Part of a small language model's weights: width 640, embeddings untied during training.
Each number is 500 + 40 x the weight over its row's rms, rounded and kept within 0 to 999. Layers, rows and columns count from 0. Numbers have three digits each. The size before them is the row's rms in percent of the matrix's.

# layer 3 attention output (transposed), 640x640, rms 0.023, rows 374-383, columns 0-79
098:530478524567497544564440503457489543412463477471503471476476446487566504516499518556464488537504532491456452534515542410470461576500473460491558369490539502477498524475456520483505489469567467466496452569519514445571490454508505544528487487
101:476483539432459568527537485514512501538491417430507486487460424485509469452544588530473473533471517515514487572518512412504462578491491489505512452508455517478493512448493531512470466462464529510472465513500427471514522572537520556543450480
112:437521501532483555523436457476465509486534542510567479479448525519478509520557537504479561554482487500476482442465460571489577486547491536492474607471503517550531523465396521502454555518458493487552551524554516487482453453468566482505460501
102:508451494534457499461453577529497495469433490508481460430542440518508511464474510450529486486538460494543396512619526536473427484473530493542501535497573525547512529513463465490468495559508486505505466473522550450456526496574486461589574427
093:508517407463450585516542579517482512496524488477543580450482464509539531539536567410519523521473503554458562449443503506554482506530559460466476514489485503518538438507571550505475525497551562521560534543459495498530490504467490446502478551
092:462499474486476578516424531447475485485480456520441477486501486459521557479434479496441482558545498482473511447498498588499496489541501577551527461519458431452493527560417491551471551490514547482481446435467488471552522509535519528466468493
101:455532476518477483517512511498499583516513570504496479448602509486515500475472512519514499511540571473513509479517430485442501520532509446540539570445553495487482488465440478495449552442446512411494443500422535500445465459508493451454514501
097:548462492581518534485465560504494515473444491531503544505481471507479481500508530484475432497556473453475498523523544525511514553516470489477546482542583513405530534457540516448454546481433606509574453529474544499522511445505540432472525470
100:550495506541476487497462486552503499488488482537515527505489555455482427492521475460507543514446522534470560435534427523445527556509455384467447545541559448455494468476520495517508516490484483432513494480496552602496530407519527445535486504
097:472498440536495475422488542575616529467456511526528484533482502502452530512498487463590480496481501472486503438483474530513531484499509511470486476493484550543464499492481552476569554475469496433496504474456528505490420547540490420490494537
# layer 3 attention value, 640x640, rms 0.0378, rows 375-383, columns 0-79
107:512481557504482502456469487484515487457439487372504520457530562465487480539561573529451523551542405420537533530456570459598479438487493475558412570465474469529492558552542519523522544490520479594515428477507469538505508444487481437491534417
108:495519503496487568476447483499490550544512509494503555477426422497461537521507513469489550461445479569504487515545435443535514572500479473475473483451511504445516589494511508461484510527532432512543540498590492427449564489478531597529478564
096:509568549510507505503535524485506509469479521492472468511472474467470516437488555484498499466518493486492500496507472468480567518467502452496545414498472504498534488561493567478484443488462542577462563488415551493503522514507561474498426471
097:506527497552506408560515483499526588491448500505540504496522488499496431539533494483484597461513485561466465446488498573485457522468472632524551507472486505421454520457502445509511496508540494526545397513507512515491499482507490608514518523
094:457497487509482521527530439455571467549517462515504548410515528495519492499467508494434526457573401484507524546513477491528536526443450542544512535575501510484465453527477547473483507482543452493448530497480430576533398490456518515501494548
112:470586492490493516450476455484487560516523502512499527465528507508532492539475513491484484513415528545539537501462455481559492490577521417504531534403507493504485535501520474455452595500474517460454502484531475523478492420558494497508513486
099:468430519460519489425506399486518485443515486442485457495500569520499448506494500532510549529501516448467433583470507554494537569539524467507378489457542471501530528458522532482604453495429534516508457513474514535473550518474459480458505484
110:493528503555513506504520518493476494411442498545480423492505509477522501520440513446464546512398554448492506517564535421423493480523507478444479474390523520547487580477523417528542468472474533529513403478493551493429571505556496514454505453
105:511497476512516511463509437506468441520484500433482552533486450535482560462484493543516538466512559493463506452527471479487480505549516524478492463429483506552514490577509539463494489488623492530470550520503450559456477492475473473503550511
# layer 3 attention query, 640x640, rms 0.0384, rows 384-414, columns 0-79
066:487470532614528502513488419477562539520526490519494452523485560500482476583531579494495553440469434590487463475475499501528506526536502456519513505477542459535456458475446553485428469517511493508566496490497512555476504463500472516481539488
086:522486544487466448563512461516519485503486469427497551493472510476504449476510485468546529498457444483545503447532473558508396532481516447531537544479553512452545484540426435418505527492489442500514531505490552505460504494565529461519531431
091:541463523495530477521481482449429614502538504545450471530491460497491613513493514522501433546558423480504485483493548392505511490572581519452523490479478471493435471505514539554486530591505523513530586519452463442485554465468431514520463460
099:569459518535483416508434489459486529445545537438466474495560488485456662560547508446531477587509414458382484530532529502540494410527557514402530488523472512447503443537523485537526559556482515552458522543456533459488515483448507512518471531
099:514460473531496534521502543509584450459453494436547502519497551491510476427462576512485516489498472456443496519468469547510557475455541475520511555440542544490541519511493511428496507504455447472544493482464555511445452540451466485428528558
104:487496474465527559483521507515486528574507502515506453536404467481497470490480438439537546472459522547595537528488541555520485562507470522552524475554559442544486511463522458510381516496595524482514455486587475476487515485539462462509537531
108:485496499466530502453480513536466464524476467549494457474520487513449452492456406476532514503453553451597594486484520510452497583475461515550496474531463433568472484506506462538472546429572476450433472491501497445491543497523530532534485505
124:544505508560498493539483530454458488446512581494460551527500475465589521513565577446441486538561498542447438486458493538552506427528550490451497526485485505400489504480506494514537478576374527563527578539426530551544487447461508505519521566
129:493487468410477542503499496565474435522454449489559468481474508562451485523441415564549496491487528488571552487545507479473510595468417497532458481538526483593500450496488509505443540424583477488461479474596489476500525553559522516464541443
114:491528474527522472473504434467442543475540529552453509565519494429530455449549550479466489446577521497486491491474480541546559461480555502461504506467498475429477497489458538522584470554395554474526487538399459546457474433408533514547543526
145:548467485490547502537426500441512524503562501508463426492526466436484494565521488495490435517510464520498454455512480515517538498484558518451471525544459479417521513476495486482582510570443523485534505541496520500503529469436455503545485522
146:460522496463523536454463507536541525550548417533492502440502528543470485518472483563511454489496534481500473508487469429471519535456485481497495461494507521514533527536541566521532579466477441463512492438486468485442524524485519540480556536
103:527461473484521480553528510483502470434474597484480459494522489442514520536510475470517484525493442445528500477553484537482569516594516516505459492486479526512462481471371450466525458512492510502477436519472535547591470467503489528484471449
119:508535477545445537494423478545518518576551427549525512484545516574508500528482519517534480505486530519476488513509424461502470508433438514483518483482541478526548524496575546521475552447501487425527523508533455428497507564587514510512540531
151:562451495496585566500499536440527494515471549457472470486492441485468489478546470488507466537490475449481484480517589524463576479540551503461447510542465494451553549541428495466535483525513509524485513587500551476535496418436492476544459435
120:535488493460553532513507560466509515514509474518529486472434419505448492487495442511532484520456458504595548494553613475499558545523487512469418563531439493513503570520500477551532493485480469506488465535487514471480575504450503429493480455
099:482539506506479502461587488544508503423563510552497529449493531478534447451477559495483559468544469436540514499425456517541456474514468484507561461462552555422484504495609526484458506520417492484486544471498455499460504503537431471398504555
097:534532507476478472540541498473536529531494491488547463489494526574511589483481449492525495481518459500472454461548550456518503562509500542479472502509442545460495523526498452455526452526495485526499539580517509459455496446460448429579442473
092:514455501490537449439512490496511546483577524591444465522499547466551543481514452446546530448509503549487552477417446442557524486555537448531556452470524483533375472522542497470455472533555541479476565510481559517466565497575479471523540508
106:594507504506518580513552473538527528491502516518498464486625447489452454584506519527447482427538462436562499517415547483476551557548505474481449471512507495471527535466483521520544520581483444487471487487512470484560431540523528563484488423
092:518485429469419447571509455502484508499527540510521492553476577474550560561512546446485540522571535524476438523483392594541486432491508519473561446513535487473512409420538504505487507450510506495529528483513514478464470511524521585511504544
100:473481500543514445484526518501576491499431495460536544435432479466503513493527545543412491468451459576509524523457502508535578503450511523501434509560466539496416442482524489545549471525506517512473473462527456546536538478504535496497498519
090:513492572587511512401468474528533418525474468491535518452461540496490531455470514470534450429439492464524487530551568489525489541462546536483421505565497473495501625535476508473521530451486519533455526487566499500584600498454497444509555495
097:551536543523523548478536493502594528536454506422551526468500516554485501488523479537490464558452471446429457463508555491520532555517483482423455476535471502459635541597415541402514487481518496508490521522533511470532478430464473494543519470
094:478457488507485484507544542481533452488504505550476554522496476483495573523471525451515557515596470536470509535499398573515516481530444524585596550464529455486492495431527481462433517472467576545489516486544429440577539502489513514500494538
088:566491508467539484449524539490539489502551516524558486485449464494499482522452426512535450481466506518509522480492551448481557503565486464438469567476480449525478509553517496484492481479536469554444525546538482501582469489500429514451536441
099:456503408444469539526552490511459537405498524551499500508512493518511489475508523502504464538495513490447455392551466528497466428439497538382552496523522525564507482500461471568477515516536496536536445531466515500488435554524481528413501540
087:530558521541467517434488522516516516477525459455463499500502475485507535419525506523502495514545528496538510459583462542515452433461520550478509514483509477489521552476528499503488556464561502540525581481582360540528494488515514459510479489
090:412480501522486453508542514490487507551511488414539508525430519494485550431531513480552498408489576531491448576465504465528437544478516497532463499519514550398462528498485476493499522511480537498579547426478570489438517468516539430551526555
094:482506394456529518451472453466453495505516470498519494578514424509474442451541535495501454471447496435505521460476537514495582493488524515486514487535545523545570552430495534541494494516543524515535440550534516470521540427512516527546505510
096:500464523468534558447505524458440436489493459499513536570483495552503477457509423534484505563489523510493519475502564495485434552516492522526514528467505465494492491555441454467501522465495562500496473519455460520455478493487507495503456511
# layer 3 attention key, 640x640, rms 0.0383, rows 384-414, columns 0-79
085:548419545527544515497528647534464568505551452509499473555474472527505535513532555474547530504557531449505477494541530555515521473462553489512503542548462537485474541483520504471435536541475517565516472511537547551503556565518472509442581523
087:526549431500531527442535566518484435488557500475529457499559417456535485504509454527500561459486525459557567524488536517550493576465514444531462498496558551524499559481493499489584486507496499525537502527444435503506559507538521435443519531
094:522459522505495509495498468540449471470466485500501531512412507509520410469538508506436464505455471563453492460511420421470471513515513496419523538409476452499626566490498569499458545438490531430536518443500553447428531422480488545467501487
089:478466582507498492488529506490461516445430490468543481566459525454485433518498541488482519453457498478460462421523424430428454523480501522429510512484479451510599504492499571552424545417563596444513555470528536429511539410488480579529526512
076:428490516556448528547540563532535473489436502520523598458405484552545489525563521491524498514485574502471483471567498481529471487517559451476557530454408480563480498533486510463470576468446485509497539469486547461537614464516543569470570498
091:515595464489524485512546491508502522529506483509489472402559465497498589510425536535589447441535512493527543496499514524514574521569477475530469476534491500479460509501517436559604413564470423523472422538500486593528437509520508463566479457
099:523482492480485474542544497503534462575495479485490461419528507527457514454429488560507547427528521477496544506492510536546560518539480493548415430526456489490442469498480463502590457521430416489496443519512490550518453536518473465474487487
125:534463500487531512453491531487470556467517527520539493584462496444484511512536455418515500523430476496426522502481442456427482465467531503458567510495561504463595510498483557488382546450605533478547540524501480447449537451475522523527509516
141:491512468502465488511516499515557482499479469529472472389469490555508450480451511498504505453559531521550507503491517552533486556507467522527436478488439515526399481515537453539588453517377483492474480459485545553506459521575508469486448523
120:541476478525555540507459527403513509487499537494540432545510505417448525544542501465495489534446482490480517496477515418487468431511502476492568500519539488492611559486459492469438545506582523486515551517485526480472507507468496519477525484
077:522532495548493477529417554459467517469555500518475460469485590487479573511440437470517492538509500553500515472447429450468418552452486479518564556475568428543536526461557485507452519527564561453478511520496550561516535501491555585544554494
108:446484486496443509484539466503476519496532508521439529447450459519537475502439539510509520518540457530556539550531471566477534518521488501511453557524468446595392505519533467509518485511445457509493520495505533525497497524541460469538534469
145:457516518493604534483457542433533527445540543549519462523494463418505484554552449466447458549465519475486487441454469467472483433479578474479561514477492492475567536526484475489514537542549547531511532538486510466474569495450517530482529524
149:468516492439385482477579445574461458550515441518492519438500481607469489433415520596493493478531499516502503527519484531531512547538442522529416492548449504509420464540563469539520470458461455496478542441530469574489462503477485478486465477
093:447532451548489508452459508523489522481543523509439501415505519497493519581473465494491514490491483578507568509524456450478447515417511497451538537488518466547426506474531519553429530513526521477504549510495549510505518498471501543505562499
102:497467522585524489554424543449563558488518534490474507490455451442464494574516451511481528448496535480562467493472471454536516486426502413508504510426460497539453530488487503434471534577539464494483508527512504466494576503459503476500512537
103:536479519489512509515495484567497472440528489491537465531455515590496520449431513543543557606483510505477552584462476472529623541554477464494428507557583529498563503527492532504562460471526469437527406471556430449523511472523479446496435539
084:539510464510488515437482477458464542437550514509461457506500492517510498553488457523534466449526454556485552483508491490447433495496520492531435569484504411588472532471478450534479454520532529453517537487455471589426534568506498570553503486
098:503459538441504518509528468557468491493503437452512525541518516452455554522554560459529499570379563543510555517496450428468450500463447526478491444534553446462582478505471502454485460441605492546581543490496499508533539447485471451474455445
109:488537495453524462534530488486556517503524538543422488516459482553512530443462453506523525591511491503449462528517499509547547531573459530520505566501496483539480497546550524524497509493416593445437523530514547479461445522501529490515523531
089:488452537403540526499494517504482479552455440427559437525486551588501461400486532461492446513530493528444544548491505504480448524538437575493501523529510535478529554462480475524526496459467547475473486528476485525489456453550421533476406504
100:518490578529486524496460540527518441512537555512509458521545562558460421530503540518539545530552467494450442470500484492521513525458466524441451514526511441399521462482484453491515515465527429471516489544561514510548484520555525482533507484
101:522489496562485563439435510509500438486491501506471498471592543524498480479560471489583468489556560462488435497509474482506566570481535505419429433506505427446524453467498541512502502534458448486507484475478489491559493517521510453499466532
080:475566472508453536470475491473469544478574512548464503405556491485521544578509476565487488472534438505499581468532478517515498474507470481484476572506468458559441535471496501591505484507482501497520513524498550483442480585487495583557509496
099:537485524439435483457536504526441542503528473503557440516541557520410437464525534541522501490471536520455475525447475442501470541493492508481552470549540526486566608519448493492492482504556556475540568472459519506559553491502479490450500474
078:519517475572468479504560475472440507448533532541486522488505519413473511500498539531471465512476506489576526503498456447502449420464514477471526479424498464535506588556501565556450600476550585536529501489476497507515557449455513543499543475
101:500491516506509506503481508472544455488458480536546490573492549467518486492486407474528519482531436560530608546449471483539420485535493519512531582488564525446517514461577490497522516465490473433453530461593467474513496539484578502516581475
103:476554444494476531462480540415488507510503493554463528524555574516476515496540468474571543457512471498346522543449492511492582579507464492484532495539534453488475434499535486486528468469467426480468494512520532520511447465519529460525438510
105:519437553482527498469426486559517449510461488425501512460556523594480493531474459496549480482449557527495480432536468501457567560506453555441404441467535455465506475431493467478524481480499456477491444484515482554474456555537478521536421496
102:548455528498500520473527513411506445469506536536441542566473532437543498520579425488499522446478528531538538496464566550484410438510511492473515575463554477559459480471433483467446504539526464553460616525468528487532551508519534495485551470
099:461530494511457497445504488529477551468534531541498472430461538503507532495501445524476511434459501482558531485432526508588508559512554436569486505415474590513395499527513567512525539590515436545484515539454465489475559576483485443486522437